config = dict(
    n_layer=13,
    d_model=64,
    n_head=2,
    n_kv_head=2,
    head_dim=32,
    d_mlp=256,
    vocab_size=512,
    activation='gelu',
    norm='rmsnorm',
    norm_place='pre',
    norm_eps=1e-05,
    positions='rope',
    rope_base=1020.0,
    rope_fraction=0.25,
    qk_norm=True,
    attn_scale=0.293,
    bias='none',
    tie_embeddings='early',
    parallel_block=False,
    extras=['some layers without attention', 'local attention windows', 'shifted keys', 'a norm on each head', 'value embeddings', 'skips across layers'],
    init='uniform',
    init_std_qkv=0.0678,
    init_std_o=0.0678,
    init_std_up=0.0678,
    init_std_down=0.0,
    optimizer='laprop',
    lr=0.00334,
    beta1=0.9,
    beta2=0.99,
    weight_decay=0.035,
    lr_head=0.00775,
    warmup_steps=202,
    schedule='wsd',
    decay_fraction=0.434,
    decay_shape='linear',
    final_lr_fraction=0.0,
    batch_tokens=[8192, 16384],
    seq_len=512,
    doc_mask=True,
    z_loss=1e-05,
    train_tokens=116600000,
    steps=9587,
    dataset='wikipedia_en',
)
Each number is 500 + 25 x the weight over its row's rms, rounded and kept within 0 to 999. Layers, rows and columns count from 0. Numbers have three digits each. The size before them is the row's rms in percent of the matrix's.

# k: layer 10 attention key, 64x64, rms 0.25, rows 39-58, columns 0-63
# q: layer 10 attention query, 64x64, rms 0.247, rows 40-59, columns 0-63
k39 112:464511481486510491506484482511471509447483543493516464469500459507486507483478516518529528529514514554509520479504493478514536486469496468519507471489535519458474501520534505504530516559513551
q40 075:506496483480490501552484499548518490526507498489523568520508506462506481449525473455508511542496484462489516493487525517512465541494499548500519481515534517466495504498538503489514519536461503
k40 115:462486516476484510505516478500492478453529505526552518506498461484532494513501507495529536492487528513530438473478530510493486491507504465502521498459550502508492513470549491493567523518520498
q41 077:488482526486526478562518494524493513478537499483471523487527526486446519477500519484526515518499493486468479438505487528475476478522498502534456478521541536494481488511510503512495459552516511
k41 088:475488469489521450469490479485511497471516520540525467486496499510535527497473504498453492494508567523557469494473533512498498495464502472516493498503518519471461513552517494533513527520476491
q42 086:490497536508515462499497508460486515448518512517488453507525537492504504463507544493508548569492495486507495464470473492486511509528527494479507521505562508502495459551512499488510483519486522
k42 096:472520518469486462472538428500467506482520514519455503481518473477478508455456471542514501519500499505540514481459522516511510542481505474482466493501494476502522518497495537474485496527506474
q43 094:539491536501478511501496504505496482528517481481438462487503537492500459515485508495496491530542475456500488522529420487496494491510519541466505509489497520509531475502478456468486515520508459
k43 090:523506524534516478513497534539533500513476507473488522521540570482455526508496497505530490496550542472484503508499519506475469491509505520469526489468530509490494488506477503452485453482514455
q44 103:477456551506467517485500518541516517480520468471510476512527508465521483496456498503478502568495504504504540476518445507487486543477516455478489490508494542498487483498472532523479491477493520
k44 084:537503477483508520508506466518508484473475502456493510486533532478490534540481463502495515509474512483544514497548481516501523463557492466496490489520543507493478480548498511520539552507471483
q45 088:485516527494521485500502497517489531464494514495475518442470516521506500474511510439501534511469511501512487484514513513467520506539489463493479508487534581454490513504497494454521514547519517
k45 100:504501486472482513510519473478462493465453464490524491431487514513540532457504513483479513469499497477500497530487518530470541467458494445502500522508474495498486514513559506511500496510469485
q46 096:502511485500480507561504527468470503511489488525539478475475463483548525500509488504516476535529520542466506552506483457500482524499493548506446492521536473497489493505485527486522485526474482
k46 085:504518497489483509517503505514494520501490475543500527463487482491501426502466455478505465535498489480488523486528463467523498507472512520523513511527503462484469472450488517464520506571510495
q47 113:514447470485487483489518510525499486522457535506506536449517508494578487480516509491486467493473514549507528520507501519485519447507520464524538490497497485505503484522526512499526483482492547
k47 101:479512483504506534562506478498557510554522493556514557489493481457519536533475531476504486520461499493521512518485505515530479503477464479489493518522510505514503487515552492479517511508512514
q48 093:491516494491504534456476494454552453481484520463498503489501486477480471533472514518486487500524481463492502532514488496481459491515562547495502494513490530460540488530486492486508537462507522
k48 085:513495550510515474565498521485478494503531486458495486525473517473472488533539527501531511505503445487419512485479479497461472497505494484494456481516490496511510495507504472474491482499539501
q49 088:510540505489461490454506508444467512477502502509506464467476463482553542515524509513479547485527484496496444499493503504522514473475501520518509521510482489523546500523517513515496542459470512
k49 090:502518511532480490493476512493498514505467496456455499484508479504510522494510457510507479513519449531490552490545484469561495541517491488472519506478450485493480498488439525491513463520498526
q50 090:541511510486485489476449501496490529465470485499479466495539479478496456490473480503541467471513506545511504482515512494539473516522487477518443485508540517486525510461454471472522481479509504
k50 107:511511467491504459548480506496507521471524501489512467479505443521546477488448505491552527484494485488484516464461520499537507534503518500494495477544512507476504539491510527455469493535509487
q51 085:493477478529505484500534551474518528477444532514495469524480476516538517452519480534516493465503527488482487561513480507527546481503502494497493531509493506476487466501493521494526493465516451
k51 079:526518458496490528474526508470488505480455485528512534479521494533516465523492515528509486527510513502490539487451459493517512475504472449479480538503476511509501479453563506533496493506511464
q52 090:508511469504501498539515499561505446481506532487483519515528511445460510452523543450505493531502512495457491482512528462526467536487484509541483504528532513496511493521486474503497505500512516
k52 104:483500532488509487501500453532473482492545521554546469484538469455521485512518563497510536495476497494501481471517523493476482481511484519504487487509511542496458512502556505514487500528531496
q53 095:504554499496528459492486495539485490535515490518459531517484520511484543546469504518470499517505514505475495473487496459513561512470459518519506533538473516554490498516506500483477496481471480
k53 087:501473509511515495458488484537478453494470507495505492550502536516546559525447489516479500498497519503488470482531504450491540532483473509499497494474496476533548504493485504487515451491494525
q54 099:455457481502489478486500492548527530491506502535448528502493496497493526498483491510508544513496481552512477484495478484515485473493466511461475524494512533518437485540454529523488509515471478
k54 096:537509521477497477488487472509484483474555471503504503504485511508490510500484509460477507530495520499521479472512471460500471503468465477483439486468547456501573506507518506460497507517473523
q55 075:489507503505518519520508501528493508470575488518541526544499445491500481516501464544441513475470509529499536494517490511526484486511477515468500510520442504506495520481478486512460503494513468
k55 118:490534504484481528495492564496496480510471505468488509531486514495516529459511485480526472498543486489454464501476541467493465516527500534508512468548485468516528484517507471518477505449524479
q56 096:498461467468513541458515518494492519556498480477498503505488513533540451512492501504509454482494488493517498511480513452485517518478479469529567493463462458493534470473504496509509488494490501
k56 091:490525441509542501510499508502513520550504463476465544489506481492482494511482472520513507449503464503550492559513481500490513494521480537502536490468537503493444519503513530501498502479498467
q57 098:508459505464479475480518506507501542465520453476496511501540535472528463478490493523488520516488499508522505471529505538464549507496473473500496472451510552525495521498465516476527526499535502
k57 079:480527484495487509507475512506508501476484490484489550497549474514541483480498457499478507453508497469534533500500532540471477501451510442478477500524542497469472547501503501477500480508459515
q58 088:505494449527512472505499478515510460490468513491544491512520481488489450509497481507460412525478492551468532492515505517523519456519493518486473498477518522482475517493519480464497488497480495
k58 100:501453499445495522499505456523514472492458554499522509490507526520471488531484504490495495498448482520497508516466496496498492476509495504495451518528442514474487451509523525503476511541454502
q59 077:499489479467473503481478487527475500482478492550479532495527494533516488509544481554529529452522502542513525530492482493481502540499523530448540491512521515513527501509457513499498462489529522